python train.py --n_layer=15 --d_model=256 --n_head=2 --n_kv_head=2 --head_dim=128 --d_mlp=1024 --vocab_size=8192 --activation="tanh_gelu" --norm="layernorm" --norm_place="pre" --norm_eps=1e-05 --positions="learned" --qk_norm=false --attn_scale=0.0884 --bias="all" --tie_embeddings=true --parallel_block=false --init="uniform" --init_std_qkv=0.0689 --init_std_o=0.0 --init_std_up=0.0689 --init_std_down=0.0 --optimizer="soap_variant" --lr=0.00531 --beta1=0.95 --beta2=0.99 --weight_decay=0.032 --lr_head=0.00844 --grad_clip=1.0 --warmup_steps=200 --schedule="wsd" --decay_fraction=0.918 --decay_shape="linear" --final_lr_fraction=0.0 --batch_tokens=262144 --seq_len=512 --doc_mask=false --train_tokens=906800000 --steps=3460 --dataset="wikipedia_en"
Each number is 128 + 32 x the weight over its row's rms, rounded and kept within 0 to 255. Layers, rows and columns count from 0. Numbers have three digits each. The size before them is the row's rms in percent of the matrix's.

# up: layer 4 MLP up, 1024x256, rms 0.142, rows 1016-1023, columns 0-63
# down: layer 4 MLP down (transposed), 1024x256, rms 0.122, rows 1016-1023, columns 0-63
up1016 108:136099154164166175101098114108035113182090112134104194143135105126125085132139137131118146111045095126119143127110143141090086123117133130099071060097107145107137171100112169145061121103136067
down1016 113:128105090154114134157141176139148112144139199193161150137139144115205141088158088111146144162092118128175095100124099133098150152177119102138169046062158160154126171091162068113165150142121205
up1017 100:165131100132190158112101147179128137100131133104185140195164049101181076168106095174142137164150146172144109138143082128114111137170137177139124105163144135115146140119112168110101136079101145
down1017 107:079137100072121141157106101158167162142107151213141076093106143125108156115135144110110182171154119142088136123115113102112121095116093183083166103117146181112176090120093092195148174178166153
up1018 092:108140080112165167123147103123078131151172076105136119076142171102168118117150107149102100152145109154145082129151162143140080158209096161154137082150146122113108122121161162199104094129098154
down1018 100:141101147135111099147118139148152167092082152173163216144147124134092129128137089151118144113154092084156088156043096127116172101125173171129100180172186132093150186110116092135139142099122141
up1019 101:171124106059149047097130141119107092207088121156114132086112172168158070077138183150170118175123147120113132141149137123097153132150185136133147119116170102125140149111147096087125178113152104
down1019 104:049128087166126168105082091130176088134093102114125105110110104140108139173215104097150091131117074125166119143149196069154123164139166146105114153108138079052089126120129163146120108124076106
up1020 098:118163118113114135078108115147140053098164152066085104143143123086155096146129089077134162092124083072123151108127139196155160103079154106105119144107069077113161150112101092137156037093128137
down1020 100:154139167132150133152079118093102113029060097120136145082120118145112135143159120179165128060138102125072154135153063123138150152081158121176134158157112140113158144135120181123141113104134103
up1021 102:065174152135100146086062168123092118161106144137108119125161101191081118126189116177124114087152077160101141093164124165092126179101150113111167118191107127141113157137120137145154087105097159
down1021 099:149089117143116132139137151146150077134108089113092138148171164075164126176089183150108157107069147166150151095157106134141077112152096111181115126087127116077131051099139100098119115124165087
up1022 094:143140135141128146077102167119161106120146137165158119127111114118135125096176137143139166068131160165147088132056131080144158122133151045117129166060173148089165160109151099182125083149171184
down1022 092:126084123090100203141103110195113143104157139143119073130132133140097156133079208222118162134094131177128115117134067093113125133085115084134122135138107181086091112152129100121172156147113140
up1023 097:073073148093120170141110174160148145103077116092116117109175161149124076158163102129134140071144104095172179169151130161158095083144109117122162075111089145141146165142049096170130166120135142
down1023 094:166167062141129135148164120105132126100122119165077126123124122197127174147150090116112133141117146116154054078072133087098168129143180146096125187132183167102149148086097138122102057117101080